{
  "norm": "rmsnorm",
  "rope_base": 10000.0,
  "parallel_block": true,
  "init": "uniform",
  "decay_shape": "pow",
  "doc_mask": true
}
Each number is 200 + 30 x the weight over the matrix's rms, rounded and kept within 0 to 999. Layers, rows and columns count from 0.

# layer 3 attention output (transposed), 128x160, rms 0.0491, rows 93-127, columns 80-159
170,173,150,194,163,205,176,214,182,169,213,204,163,257,215,167,195,214,196,204,213,219,261,194,198,179,150,212,209,184,202,229,216,152,184,239,200,220,213,173,159,174,172,165,196,179,200,248,208,205,164,207,231,135,169,166,166,199,159,229,195,236,195,246,160,165,188,165,173,221,216,237,203,150,212,226,195,210,228,233
272,183,165,239,186,192,221,200,153,185,232,163,192,196,179,190,239,196,228,231,231,221,220,185,247,166,191,203,198,165,208,159,202,220,201,201,213,175,165,162,200,205,151,160,188,243,209,202,152,215,231,243,240,166,204,212,201,194,218,247,162,200,192,223,184,195,208,252,173,238,197,183,219,219,186,198,213,242,194,208
217,157,160,227,246,207,199,180,163,202,172,243,266,254,210,197,183,238,173,212,207,181,209,194,175,157,210,211,212,247,167,184,230,225,160,206,228,212,189,218,183,188,207,192,180,150,221,238,172,218,167,271,249,168,203,196,159,228,209,184,201,166,174,215,227,205,218,182,196,211,221,217,191,203,189,203,244,207,258,191
212,187,208,247,193,190,222,222,203,211,194,176,220,213,180,141,274,249,186,180,195,108,188,229,236,128,157,212,171,196,168,172,204,188,132,184,258,177,184,227,193,174,181,157,172,217,211,183,190,234,211,206,147,193,248,145,140,197,241,198,215,234,185,232,274,175,168,174,246,195,179,231,230,188,212,178,168,140,215,176
149,194,201,207,145,177,203,207,177,190,185,168,144,260,220,231,212,171,161,204,202,175,215,213,188,198,182,152,229,196,167,167,132,205,171,183,228,184,192,193,268,222,218,210,235,183,271,213,268,267,161,206,226,191,200,187,169,225,179,235,208,213,212,137,239,168,252,236,157,135,205,184,185,240,190,165,214,212,302,194
234,218,191,187,165,223,234,224,171,199,234,182,222,197,211,162,192,162,221,247,147,194,145,141,181,211,188,214,217,240,189,245,168,168,202,206,208,213,203,241,203,176,229,202,236,166,213,217,181,205,164,204,267,212,164,210,246,164,220,198,202,207,262,160,242,182,220,190,211,200,153,207,238,224,197,198,164,157,200,212
209,173,229,217,229,202,236,201,171,180,190,141,195,186,210,228,217,241,214,211,196,219,222,231,223,158,178,196,166,201,256,188,196,238,210,201,136,207,218,243,214,216,177,200,204,250,221,178,271,178,213,197,253,204,188,196,208,161,196,206,213,240,244,206,163,176,187,176,239,204,162,170,217,242,176,193,196,229,227,192
195,215,158,223,196,221,203,212,182,234,242,191,175,269,187,192,159,217,202,201,176,249,239,158,175,205,188,206,219,260,185,170,180,248,190,251,210,180,202,202,113,213,211,180,178,219,224,177,194,176,229,228,193,238,199,177,191,173,169,182,260,191,243,193,223,215,223,184,233,178,207,164,198,164,203,210,156,168,198,195
200,181,180,180,192,236,136,122,174,143,187,170,228,208,148,167,198,230,176,195,197,215,198,233,188,223,124,214,243,183,191,160,168,196,201,222,230,164,193,170,238,208,217,225,215,134,190,249,186,204,235,183,201,225,199,156,230,208,216,158,229,157,183,176,156,179,205,234,197,224,186,199,197,211,183,156,143,170,185,236
160,214,168,226,219,186,218,207,188,187,127,193,202,274,165,250,195,233,195,230,244,160,186,231,152,209,178,229,202,190,247,210,195,229,205,172,249,236,246,151,233,208,198,202,155,219,176,202,201,161,178,206,188,123,239,155,162,207,194,260,213,221,168,195,167,204,156,251,191,225,172,207,206,212,157,188,166,223,236,199
222,186,192,213,150,188,187,197,214,186,196,149,191,207,212,251,212,185,209,157,191,249,188,197,232,225,255,160,177,206,201,250,228,216,196,203,215,243,230,237,222,207,201,172,161,231,232,202,172,215,204,239,189,212,197,202,248,182,216,208,207,190,232,247,149,268,217,202,175,235,223,212,175,204,218,213,257,184,211,240
179,182,179,205,230,175,235,204,247,147,166,182,177,210,184,235,252,180,204,175,224,189,180,212,194,209,217,210,228,151,226,156,196,180,184,195,155,198,174,173,223,216,189,210,233,193,193,234,286,270,248,193,117,233,214,229,163,234,183,126,182,154,198,156,218,181,162,229,190,221,228,199,204,179,216,204,203,214,195,186
257,193,161,194,210,190,222,163,250,203,186,204,210,195,229,164,223,241,144,186,153,231,215,171,189,204,168,225,149,161,176,217,226,217,168,155,209,229,158,211,197,244,175,205,213,193,255,177,198,216,195,257,234,197,214,227,167,228,203,249,230,193,216,258,207,213,225,180,164,211,170,193,166,157,207,219,236,223,237,203
211,201,181,181,245,201,198,219,240,179,179,199,214,239,169,162,199,219,163,152,243,230,255,182,253,210,231,227,184,113,214,190,168,168,204,196,240,231,246,180,189,175,165,249,208,192,214,235,210,221,174,207,176,187,196,245,227,196,233,205,212,203,180,217,238,184,187,200,154,221,220,211,198,242,224,213,239,197,196,204
162,262,204,202,208,212,207,205,216,177,195,171,103,214,219,192,203,237,196,181,203,164,246,200,197,184,237,234,218,193,234,168,194,199,238,222,199,186,219,182,213,238,203,179,204,177,143,178,202,206,223,196,199,167,180,201,189,166,213,190,194,166,241,224,195,165,117,233,208,180,211,180,171,196,220,181,233,209,134,196
235,191,176,180,190,208,205,196,213,220,176,172,181,181,183,258,221,222,153,168,207,254,240,237,181,162,216,208,172,234,209,220,224,244,225,222,218,253,215,212,179,151,230,166,200,186,212,218,154,228,152,200,206,206,151,188,200,201,180,152,220,211,226,254,194,193,265,207,223,251,213,218,187,222,164,223,167,229,217,196
184,241,166,230,182,211,208,148,157,226,175,217,159,177,208,192,188,209,218,177,195,203,194,171,151,181,197,194,201,226,183,224,223,234,185,197,198,209,219,219,182,205,142,202,220,190,195,221,171,185,232,183,167,182,203,213,172,179,205,242,203,195,226,184,179,201,240,215,202,220,222,222,197,202,208,240,164,153,193,206
167,175,133,279,216,210,230,217,169,210,175,159,196,146,148,158,187,186,173,161,141,169,212,240,201,224,193,225,184,237,213,201,142,174,160,202,202,226,265,215,183,209,195,248,170,196,215,204,281,214,225,243,154,235,223,161,156,195,227,179,214,142,196,195,198,200,185,168,221,190,231,219,172,197,197,177,191,225,225,199
179,210,160,176,221,226,192,180,164,212,204,202,152,215,185,189,176,190,203,178,204,217,240,214,223,245,202,219,179,233,135,265,207,229,156,239,242,211,175,159,218,183,263,141,234,247,225,207,187,201,227,224,265,153,169,211,168,205,204,213,170,173,173,217,200,168,144,211,239,186,197,234,214,195,192,192,134,240,250,218
195,184,199,243,216,230,186,176,165,225,237,183,172,194,198,206,202,117,192,209,252,189,150,205,174,186,201,229,198,238,238,227,143,196,200,212,177,140,169,180,206,168,235,181,195,198,142,203,228,173,164,215,187,185,213,200,192,210,177,216,194,199,233,177,208,231,248,216,219,146,258,213,213,244,228,221,211,136,186,206
223,250,210,199,187,233,196,184,180,162,199,185,202,182,246,277,188,212,162,242,196,216,196,244,179,219,200,210,181,169,154,162,177,200,230,215,203,209,272,190,188,165,202,182,181,182,179,211,227,198,182,158,176,196,184,182,145,179,214,234,230,155,248,172,224,208,231,184,203,177,182,215,208,182,208,220,232,223,256,202
191,168,202,248,219,195,196,212,238,191,225,167,195,182,210,192,238,226,232,186,225,214,200,205,190,203,117,226,179,200,190,194,229,237,162,196,248,192,223,208,179,112,188,205,231,250,171,206,216,212,193,215,232,237,206,185,186,174,202,221,234,274,209,142,194,205,190,163,166,203,184,201,147,226,172,208,235,106,203,162
261,180,175,234,199,229,220,290,172,203,221,161,217,207,197,173,202,169,182,176,195,244,207,235,190,188,142,227,180,211,173,228,177,195,187,220,191,161,175,218,170,210,128,233,227,204,185,174,161,246,192,169,238,229,173,218,197,265,215,230,213,202,199,202,145,220,232,226,186,179,171,171,187,144,184,300,236,243,208,179
159,218,163,197,174,190,203,243,227,205,198,222,211,225,237,206,206,220,210,240,230,191,182,179,189,181,223,126,213,153,205,223,143,159,157,133,178,184,146,211,207,186,156,214,231,129,192,182,185,191,174,224,200,182,205,240,155,217,214,212,228,175,190,189,191,200,178,212,159,229,178,175,216,160,200,232,209,200,175,191
194,162,226,165,200,162,229,194,178,149,182,165,242,250,183,218,252,186,237,204,176,194,209,214,230,179,223,179,181,188,241,188,153,172,226,233,171,207,180,167,224,252,187,184,208,155,181,201,219,179,219,202,197,212,236,220,227,188,180,161,206,201,179,225,200,212,192,276,262,202,211,143,213,174,208,175,239,216,166,218
159,214,219,153,199,225,244,185,250,246,195,220,182,240,208,176,185,242,193,222,184,201,197,194,218,209,158,192,180,191,183,152,196,300,204,170,242,245,237,200,204,159,252,173,187,222,165,194,214,200,190,222,225,193,213,242,236,183,176,153,188,181,187,162,212,177,194,206,213,152,210,208,169,195,213,212,156,227,150,176
227,231,199,177,171,191,195,189,203,197,226,218,229,174,183,192,201,154,198,230,176,228,203,209,212,148,203,224,211,230,152,202,164,203,180,231,207,179,145,218,229,182,211,182,227,167,184,206,153,178,210,208,238,222,192,224,200,191,244,185,168,214,204,175,213,208,240,179,209,120,171,193,210,203,188,260,243,214,194,242
133,164,225,234,209,194,219,235,134,213,242,168,191,206,150,194,206,203,208,230,227,208,237,190,202,229,204,203,209,146,192,220,250,207,210,199,196,197,184,187,173,222,215,215,223,174,153,210,218,156,218,195,204,209,222,218,161,151,216,156,213,232,221,193,235,180,173,193,170,262,224,212,201,158,232,199,175,270,216,205
203,173,224,185,204,174,215,147,220,217,169,189,220,219,197,178,249,223,207,213,176,165,197,220,229,175,199,165,187,204,204,249,213,192,135,240,194,213,253,245,219,207,188,157,173,189,208,180,190,184,189,243,246,190,169,196,172,213,161,222,169,203,231,236,236,267,203,163,210,206,202,156,158,188,255,212,237,183,176,211
170,208,228,221,222,221,223,171,183,164,177,212,194,185,145,167,262,228,229,214,156,178,264,222,179,164,208,210,164,178,221,174,199,174,154,268,232,217,166,164,218,162,218,187,202,188,231,251,213,254,172,204,175,187,192,234,229,178,235,248,221,225,162,165,200,221,233,210,135,232,290,202,167,208,176,220,203,162,195,188
234,175,184,218,182,221,246,193,201,243,220,213,173,218,220,218,179,184,153,222,136,220,192,147,194,244,171,242,210,205,182,224,161,227,203,202,211,179,220,180,170,237,217,199,177,185,242,168,120,186,166,174,204,153,204,232,240,186,163,167,197,155,212,229,193,182,201,150,211,207,226,215,213,237,192,165,187,235,188,174
229,227,200,204,224,191,214,160,199,226,211,186,180,166,237,208,183,167,205,236,163,155,217,198,182,226,206,181,172,223,205,246,157,211,200,228,252,202,217,247,182,195,205,247,164,154,223,188,186,153,194,196,219,212,225,184,207,129,190,193,224,215,225,183,188,185,206,128,188,171,126,208,253,205,181,224,177,173,184,232
179,206,166,235,172,201,209,200,241,200,224,200,237,208,217,244,177,225,227,220,214,201,225,211,226,244,202,211,192,209,204,199,216,223,209,152,185,176,195,247,152,199,185,235,213,161,203,168,224,208,180,219,193,206,165,222,209,223,187,189,213,204,207,180,178,174,207,229,156,210,147,183,234,179,192,228,227,168,196,177
208,221,172,211,206,227,202,212,172,192,253,239,218,208,194,206,347,204,176,183,218,174,172,211,243,204,241,206,242,146,227,196,160,197,193,247,240,239,183,196,253,215,142,159,206,189,185,237,203,212,182,194,222,229,207,227,189,197,207,218,195,194,193,172,211,213,210,248,218,180,264,186,196,200,200,230,187,213,227,207
222,160,202,167,195,251,127,225,226,207,221,222,159,216,218,215,154,205,179,188,192,238,172,172,208,170,160,165,185,215,187,168,219,186,191,226,192,190,217,211,173,220,200,168,225,185,204,168,171,211,181,191,203,205,170,195,222,171,200,205,218,165,158,245,176,204,194,133,221,221,221,213,191,224,220,208,189,167,194,231
# layer 3 attention value, 128x160, rms 0.0535, rows 94-127, columns 80-159
204,112,243,195,203,161,185,200,195,196,250,233,145,178,173,249,179,233,238,202,204,221,246,203,159,192,190,224,166,209,211,209,211,188,194,191,205,245,162,221,242,203,212,202,233,160,186,233,208,181,201,193,163,190,256,199,231,150,200,199,208,176,224,243,211,153,234,265,208,201,233,138,230,202,186,193,228,219,237,234
188,211,170,240,176,197,156,232,167,190,215,194,221,191,169,199,194,241,209,235,207,199,190,228,176,203,184,206,173,192,182,162,204,160,157,199,198,207,163,190,175,157,235,179,184,232,223,227,184,179,184,184,189,267,167,215,173,190,227,187,212,177,188,217,222,196,216,219,192,198,164,223,234,141,198,179,215,255,218,190
182,220,198,186,226,175,178,176,177,168,246,184,162,199,201,194,227,186,219,170,186,225,204,145,204,221,161,210,193,218,189,216,156,188,177,227,242,216,198,196,234,163,244,190,179,231,170,211,257,201,158,222,178,217,185,177,234,163,209,242,215,253,263,204,226,182,176,193,204,212,204,286,227,204,181,252,149,243,195,133
179,184,176,166,232,253,234,277,163,171,171,219,156,249,177,161,222,187,219,188,206,183,239,182,198,215,203,208,157,265,208,188,193,166,212,247,158,199,186,208,219,206,221,181,220,195,246,206,190,228,226,183,176,207,222,158,189,212,215,227,199,228,194,263,164,193,209,207,243,187,298,197,167,220,192,209,191,198,234,226
179,225,207,213,224,152,216,217,178,229,167,190,236,213,209,229,200,208,217,250,228,195,187,195,212,186,234,189,192,244,188,206,214,197,209,139,163,240,259,155,190,213,156,216,188,231,227,226,211,184,197,166,192,188,179,184,200,136,186,163,208,206,211,206,169,202,214,188,245,230,240,164,177,197,205,219,168,235,221,182
233,239,208,209,204,188,186,179,189,192,203,210,211,214,203,142,144,232,204,201,259,177,194,210,203,186,213,180,244,213,201,160,202,240,197,193,184,227,206,219,259,202,203,180,174,217,115,193,268,204,196,229,209,158,200,171,195,210,255,218,202,205,169,211,202,183,210,160,203,236,156,251,177,173,210,253,224,158,184,192
173,220,170,206,207,264,201,149,206,227,155,161,169,197,192,221,183,179,184,181,189,201,190,135,202,249,168,180,238,238,241,149,199,181,219,180,163,189,149,202,212,160,149,204,190,200,250,171,233,206,192,219,231,205,152,196,225,230,151,206,223,233,194,221,189,208,197,183,219,159,239,174,129,205,217,177,211,180,164,207
190,243,220,204,203,177,209,206,162,205,195,206,255,176,153,216,190,194,206,191,145,219,211,206,215,244,160,229,211,144,216,150,199,202,222,279,219,224,182,212,212,191,176,196,190,199,168,185,206,155,170,231,243,204,169,190,219,208,188,186,214,189,230,180,188,201,190,160,173,186,170,203,196,231,176,156,203,206,184,190
176,288,201,222,160,217,194,197,225,146,187,212,198,226,218,250,201,233,222,167,202,192,167,218,190,212,177,221,234,187,185,199,145,236,207,202,213,227,211,200,189,132,224,205,162,207,259,224,212,191,203,180,270,163,220,263,201,169,231,180,167,184,238,225,174,224,190,258,182,210,135,200,175,154,218,231,129,174,187,216
199,223,177,220,154,121,206,164,214,188,191,190,200,219,226,203,199,189,223,195,223,187,227,163,222,204,239,188,218,185,237,281,204,197,173,175,203,235,233,228,197,240,184,195,180,264,203,192,154,194,259,198,213,201,203,148,218,164,177,212,228,195,239,202,162,215,165,177,184,192,234,241,208,218,160,223,178,170,200,222
184,233,161,221,204,195,209,258,227,120,168,201,187,170,194,227,206,215,220,188,254,208,138,201,215,179,204,190,233,185,218,215,169,130,217,201,161,221,150,202,191,154,187,188,254,147,215,189,198,192,189,195,166,276,188,213,229,249,176,171,199,149,229,184,230,191,185,209,199,203,173,180,187,186,205,187,239,232,251,194
142,234,198,221,181,163,217,167,224,210,180,198,231,161,223,231,212,179,229,213,192,172,250,200,176,213,225,229,218,213,241,210,148,233,207,238,193,202,187,237,228,152,274,187,165,156,225,214,212,192,190,166,194,224,184,196,198,215,236,181,191,183,236,212,219,223,191,194,204,164,152,194,208,232,187,157,177,215,211,196
190,210,240,200,283,201,234,253,234,236,166,186,182,250,198,230,228,172,204,206,220,239,162,202,242,260,180,158,152,177,213,253,182,247,243,178,248,146,292,213,185,196,159,207,153,162,219,227,193,238,186,176,218,218,231,232,221,226,200,199,172,206,204,220,195,208,243,195,176,174,193,211,202,216,205,159,209,188,142,192
199,206,164,187,226,253,249,216,204,157,234,193,128,213,160,201,205,187,198,175,176,190,259,209,138,175,182,239,191,207,198,200,206,221,239,239,232,184,243,197,205,215,142,194,195,203,191,182,184,219,231,212,219,202,166,243,202,172,223,203,217,217,228,146,169,203,176,245,192,183,191,234,176,182,188,168,218,186,172,226
216,231,155,198,192,164,236,213,200,218,198,158,142,131,228,284,175,206,199,202,234,212,250,188,233,176,179,206,212,196,214,215,185,206,204,236,243,233,275,205,195,169,278,158,204,213,173,165,181,192,161,189,208,183,177,198,232,192,103,251,169,217,181,217,201,196,254,191,206,226,233,220,181,213,203,197,178,155,225,232
208,228,183,198,242,227,211,205,170,184,189,182,227,211,213,229,230,190,235,212,229,147,208,222,249,219,221,198,225,200,215,209,237,154,180,271,211,186,167,209,177,272,168,201,214,204,209,202,167,212,198,181,200,201,207,218,159,151,211,186,214,189,204,206,222,177,225,291,175,216,231,226,212,179,199,160,221,213,166,163
171,158,149,241,207,242,245,211,193,218,209,222,191,236,216,188,233,205,184,207,203,187,200,255,223,197,249,176,217,213,185,214,144,219,185,197,167,212,206,237,234,220,178,230,168,167,196,228,209,219,201,215,195,204,198,210,295,173,237,190,226,195,224,185,172,162,229,177,220,178,207,194,218,205,240,214,148,219,217,193
204,209,187,162,211,204,192,189,172,239,205,157,179,187,203,182,212,162,191,157,179,226,212,193,220,193,164,264,235,233,191,253,213,221,196,180,242,186,182,177,191,147,218,140,192,207,193,179,178,189,162,221,214,128,206,190,213,200,216,207,176,168,223,196,220,202,213,225,198,255,164,201,209,211,177,182,187,210,214,156
210,195,226,201,255,228,144,170,204,222,210,198,247,191,227,210,224,157,169,147,293,179,245,223,165,193,212,185,197,217,200,193,181,173,242,187,165,196,187,194,229,163,211,189,177,225,227,200,177,181,177,229,194,223,201,178,209,226,185,251,218,166,215,185,231,206,228,190,199,170,175,212,195,205,199,212,212,223,208,168
156,167,262,191,162,231,194,192,191,227,181,219,178,217,184,242,188,195,227,204,224,195,196,160,179,215,214,209,236,235,206,187,201,212,216,152,166,185,208,191,180,205,223,174,198,233,218,194,199,149,194,171,239,162,177,180,166,176,235,193,163,201,198,197,191,166,159,158,204,243,169,211,185,195,211,204,238,182,248,229
216,199,256,179,176,231,215,157,203,125,228,261,197,172,253,185,242,183,170,181,166,183,194,266,178,229,214,261,149,236,185,197,217,201,135,230,200,207,193,196,218,206,214,211,228,217,199,188,192,204,196,223,193,255,199,202,183,164,207,166,202,259,257,193,191,215,206,233,172,189,208,212,216,206,229,203,185,141,118,189
211,200,168,186,234,260,210,221,162,216,154,210,256,250,234,242,264,258,167,178,163,232,242,240,231,221,182,242,182,221,173,200,180,219,197,212,194,171,186,192,180,232,128,206,239,192,189,188,169,182,229,166,180,155,194,146,218,207,234,178,203,255,179,158,192,157,185,201,193,224,211,249,298,185,151,252,216,296,189,242
141,126,187,171,153,203,161,227,166,244,217,221,117,214,177,177,186,210,210,206,188,217,253,167,180,213,186,208,165,238,171,177,188,197,189,180,171,153,231,156,196,194,211,175,218,235,200,210,181,180,196,217,173,252,230,179,201,203,163,188,193,141,203,188,201,246,162,216,254,209,213,164,183,219,204,202,176,169,159,245
207,182,154,160,166,166,182,192,202,207,186,149,178,221,227,193,187,193,204,201,138,147,203,212,202,169,231,205,186,227,242,279,230,210,123,210,223,254,163,241,216,206,173,184,181,176,153,169,166,169,183,178,180,201,211,240,235,165,175,241,234,183,195,184,229,249,252,176,225,207,253,151,175,258,172,203,209,184,219,217
189,226,188,215,209,215,254,171,178,209,184,193,250,236,181,220,282,254,212,133,185,137,220,228,240,189,181,179,239,218,245,206,173,205,216,155,189,240,232,167,184,153,175,189,184,213,142,191,234,222,198,216,160,173,183,224,196,239,196,174,178,237,253,167,201,213,165,191,218,227,137,213,141,206,272,197,126,189,189,163
201,210,168,237,201,233,216,196,227,202,159,236,198,182,198,233,207,218,197,185,245,172,166,189,213,260,192,178,219,233,195,172,173,177,174,265,185,180,213,186,235,174,212,236,193,160,208,216,197,225,150,172,204,200,211,167,185,199,165,211,158,194,168,266,191,225,230,183,200,204,215,187,170,259,182,143,163,176,219,180
216,239,208,199,165,255,169,210,188,215,200,227,189,194,180,188,139,222,180,165,174,208,188,222,193,215,177,175,188,203,148,217,221,204,219,170,172,256,158,232,199,195,150,177,205,230,198,255,231,189,185,190,173,193,205,194,204,208,232,262,189,248,202,208,229,128,259,233,220,186,160,192,245,157,195,159,240,160,177,176
189,206,202,192,195,180,212,218,175,203,166,209,197,216,187,190,195,220,222,233,245,215,215,148,173,235,231,202,175,197,221,200,193,214,210,214,215,220,201,198,187,190,188,142,189,197,226,166,203,224,190,218,233,168,233,205,198,183,161,217,220,239,219,167,204,191,219,209,250,167,202,162,245,199,198,183,241,201,203,208
177,233,227,240,175,162,197,266,154,182,236,242,230,173,247,156,215,232,249,190,210,163,216,259,194,263,190,168,213,249,179,186,176,212,186,204,209,214,163,194,216,228,210,176,241,171,154,225,217,210,236,171,245,217,229,228,169,217,159,218,208,227,187,175,171,190,217,188,187,150,208,231,197,203,147,257,197,237,211,165
174,235,195,214,237,164,260,208,206,174,163,137,227,225,190,214,231,241,183,203,208,200,223,207,181,137,189,184,167,177,212,152,218,246,197,188,197,260,221,225,177,173,170,233,189,180,184,215,228,230,164,233,216,194,139,156,207,278,240,306,236,211,169,212,230,187,164,215,209,207,191,215,220,168,195,231,173,236,186,209
164,228,189,216,183,188,222,206,199,212,230,191,150,167,190,240,170,214,216,216,184,221,220,160,204,254,221,222,164,213,223,205,262,214,174,211,205,180,196,199,187,243,195,166,211,207,171,151,174,189,250,210,212,236,247,219,204,242,168,200,158,196,186,168,205,205,193,169,258,184,203,201,209,157,211,242,179,207,190,215
182,189,132,187,157,188,229,181,198,250,221,184,211,197,175,206,208,212,130,209,214,202,241,167,213,180,175,211,240,187,164,230,222,210,180,228,249,219,219,189,221,136,183,201,190,175,161,208,194,228,170,227,207,175,212,216,240,195,195,237,185,193,199,242,204,195,211,178,228,195,172,206,167,170,216,220,217,230,166,164
246,186,211,238,168,220,205,247,183,155,207,215,191,235,189,181,243,153,144,270,277,183,174,148,201,152,186,151,154,202,234,235,216,201,217,202,223,206,191,229,183,210,198,153,150,178,234,160,194,208,191,149,208,158,204,226,196,172,233,161,214,217,216,206,254,187,173,182,232,197,231,194,198,190,186,217,152,164,161,253
224,189,192,215,182,204,176,164,250,228,170,248,196,253,184,204,189,225,198,209,237,231,186,255,201,175,180,189,185,234,210,205,238,221,179,187,216,214,218,221,188,172,225,224,205,201,192,191,195,235,152,245,235,211,221,239,181,195,213,189,195,153,183,193,191,202,212,158,156,187,169,229,182,230,167,252,192,186,206,245
# layer 3 MLP gate, 448x160, rms 0.0565, rows 0-6, columns 80-159
201,154,211,139,239,202,217,255,232,145,184,249,156,162,150,113,208,162,260,195,213,137,200,188,133,180,202,264,167,213,155,205,193,202,219,146,175,201,160,211,233,151,208,195,160,157,188,168,207,225,236,220,213,221,157,285,208,228,199,236,180,196,165,197,223,180,165,174,202,246,193,208,196,191,171,209,210,215,195,155
190,211,201,188,225,224,203,209,243,175,202,198,251,221,211,222,206,216,192,170,235,147,232,179,252,136,214,145,235,183,203,199,190,195,112,200,235,203,195,236,168,157,173,241,186,229,176,177,234,220,241,223,175,189,231,170,213,168,161,214,195,214,164,191,225,197,168,213,179,181,214,249,180,247,271,235,214,211,201,218
211,194,225,205,178,184,256,149,168,155,295,156,147,238,212,201,194,172,207,186,222,206,213,179,178,230,164,198,219,182,229,197,149,182,180,200,130,168,149,238,170,173,135,137,207,210,228,195,173,208,184,219,199,177,161,259,166,233,204,167,202,220,223,214,199,153,217,166,149,181,237,251,173,146,203,218,192,207,198,163
214,166,169,207,166,220,226,166,215,146,166,199,173,184,193,220,218,156,195,212,238,175,127,234,196,181,195,198,154,212,171,238,196,246,235,219,234,199,203,158,214,211,190,143,228,202,172,144,220,204,210,211,179,220,214,227,208,194,245,170,192,205,163,224,204,210,146,152,227,209,196,192,249,248,200,170,195,214,279,241
262,235,197,210,211,173,157,196,226,205,224,233,191,148,199,236,190,207,270,186,183,188,170,178,204,188,154,242,212,167,208,235,236,217,232,194,210,222,203,214,227,167,212,192,170,270,193,167,184,161,275,207,185,224,154,241,140,185,143,210,222,138,210,205,226,193,238,210,193,199,226,183,235,145,216,219,189,211,195,213
206,210,209,165,219,204,210,218,173,200,192,208,155,127,147,246,216,224,212,241,177,73,156,182,185,236,174,219,226,253,167,202,217,237,174,179,244,229,159,169,227,207,198,183,243,230,218,205,194,210,228,218,183,207,204,239,185,185,154,182,225,158,179,216,200,220,174,185,161,204,205,187,220,167,204,219,178,240,241,171
166,173,210,179,167,260,170,193,222,269,193,134,177,226,209,258,278,184,244,182,132,170,194,195,167,246,179,189,211,249,194,207,184,232,214,232,247,184,265,197,215,143,206,233,175,173,153,206,179,197,159,248,181,234,196,208,165,199,195,229,235,179,125,229,205,212,146,199,188,202,152,245,169,254,150,271,202,285,252,214
# layer 3 MLP up, 448x160, rms 0.0582, rows 0-5, columns 80-159
215,191,246,177,243,245,212,231,166,134,216,136,226,196,179,199,234,163,175,192,229,197,152,237,131,210,205,181,196,195,167,223,158,195,175,201,238,202,206,206,255,226,240,209,248,175,197,174,191,181,182,188,178,219,212,227,208,203,200,291,195,201,200,233,174,172,205,178,149,205,224,230,224,237,168,200,213,249,170,173
217,211,112,206,195,175,214,183,159,247,135,200,217,220,176,205,243,193,185,219,194,239,184,244,195,208,205,258,215,217,172,184,211,222,159,188,254,197,201,198,209,198,225,234,232,220,165,160,222,178,215,182,215,200,179,212,202,183,203,183,176,227,203,240,180,169,199,188,196,219,189,156,237,141,237,188,203,201,190,156
184,171,203,198,184,229,227,186,246,169,159,220,235,159,199,174,206,235,211,208,169,197,184,168,194,205,245,226,218,209,175,193,252,241,231,224,206,164,161,179,231,248,220,212,228,224,144,198,250,174,196,199,252,242,199,248,225,236,206,227,226,229,221,155,119,193,253,187,216,151,266,186,209,164,185,198,185,181,210,197
253,221,134,187,178,160,166,261,243,179,177,167,212,165,166,250,181,140,198,214,210,209,152,190,186,259,160,177,198,252,191,199,188,194,169,210,198,178,175,202,204,198,244,180,192,175,162,167,218,176,223,192,195,191,172,209,264,171,192,193,175,218,145,153,211,222,226,265,213,200,209,208,241,197,196,199,244,206,222,170
195,182,200,202,174,204,192,241,196,198,172,228,182,198,214,167,242,219,182,191,217,221,239,181,150,203,218,211,191,171,256,191,226,261,230,201,207,181,207,246,201,158,186,197,204,175,220,169,252,203,253,238,216,233,214,195,223,172,190,191,176,181,192,239,202,205,176,167,178,208,190,229,195,214,221,177,254,194,201,148
241,248,235,222,253,230,215,203,189,210,234,190,182,191,206,281,194,187,177,185,185,189,225,210,224,174,220,184,259,206,187,189,219,184,219,171,202,263,211,183,185,176,261,230,162,166,234,224,153,163,213,167,171,163,188,172,277,221,167,202,222,252,197,192,218,244,187,220,193,229,197,205,272,268,205,166,183,196,241,160
# layer 3 MLP down (transposed), 448x160, rms 0.102, rows 0-5, columns 80-159
167,195,190,192,195,218,162,220,198,201,243,166,248,215,162,185,240,207,154,168,238,207,190,264,208,226,212,173,206,225,164,194,176,212,215,154,275,168,195,187,223,239,208,153,250,176,219,205,166,229,223,186,170,237,177,197,161,195,188,208,218,149,195,240,165,222,211,253,178,153,215,167,212,199,229,207,159,160,198,197
171,170,197,165,240,163,214,172,124,238,182,291,181,264,221,197,173,198,162,156,178,212,200,178,189,176,185,148,202,201,236,215,176,251,184,166,212,220,229,247,211,175,151,157,203,189,205,155,191,209,168,196,185,231,190,246,182,179,225,211,203,155,194,222,168,215,196,154,270,207,233,183,210,220,206,161,190,154,209,179
173,182,179,177,207,214,223,232,208,172,183,178,244,233,219,185,163,209,232,212,176,229,162,187,209,186,218,268,182,249,190,188,245,144,200,263,185,230,200,219,205,248,222,201,230,177,150,223,202,228,227,220,179,241,156,181,225,258,202,177,128,227,190,193,141,195,183,203,247,198,207,204,220,147,235,237,221,324,157,246
186,182,166,241,259,197,221,274,244,218,233,247,200,209,172,137,189,226,235,141,189,141,181,231,227,193,214,158,204,220,184,229,207,170,207,195,187,208,165,208,189,185,186,222,221,196,227,202,169,247,178,234,229,185,218,182,212,191,215,185,220,202,247,254,162,175,195,195,164,174,207,203,219,185,214,169,229,232,230,209
145,217,200,244,181,235,209,232,198,255,231,170,217,221,233,187,203,199,197,196,247,233,204,195,192,225,190,219,222,124,206,189,198,238,185,207,243,206,216,198,239,168,207,200,216,182,194,239,203,167,185,184,241,185,148,184,137,192,206,216,203,180,166,179,149,194,228,230,173,192,172,225,227,225,196,208,168,123,217,169
245,248,262,253,235,199,191,210,203,199,227,232,129,206,186,160,223,194,185,180,164,244,163,185,207,213,243,202,198,172,243,218,186,232,192,200,187,197,187,177,152,254,185,239,157,146,198,205,230,206,250,241,207,234,204,216,200,259,189,245,218,195,166,201,240,145,228,167,237,206,156,189,218,182,198,214,197,205,171,161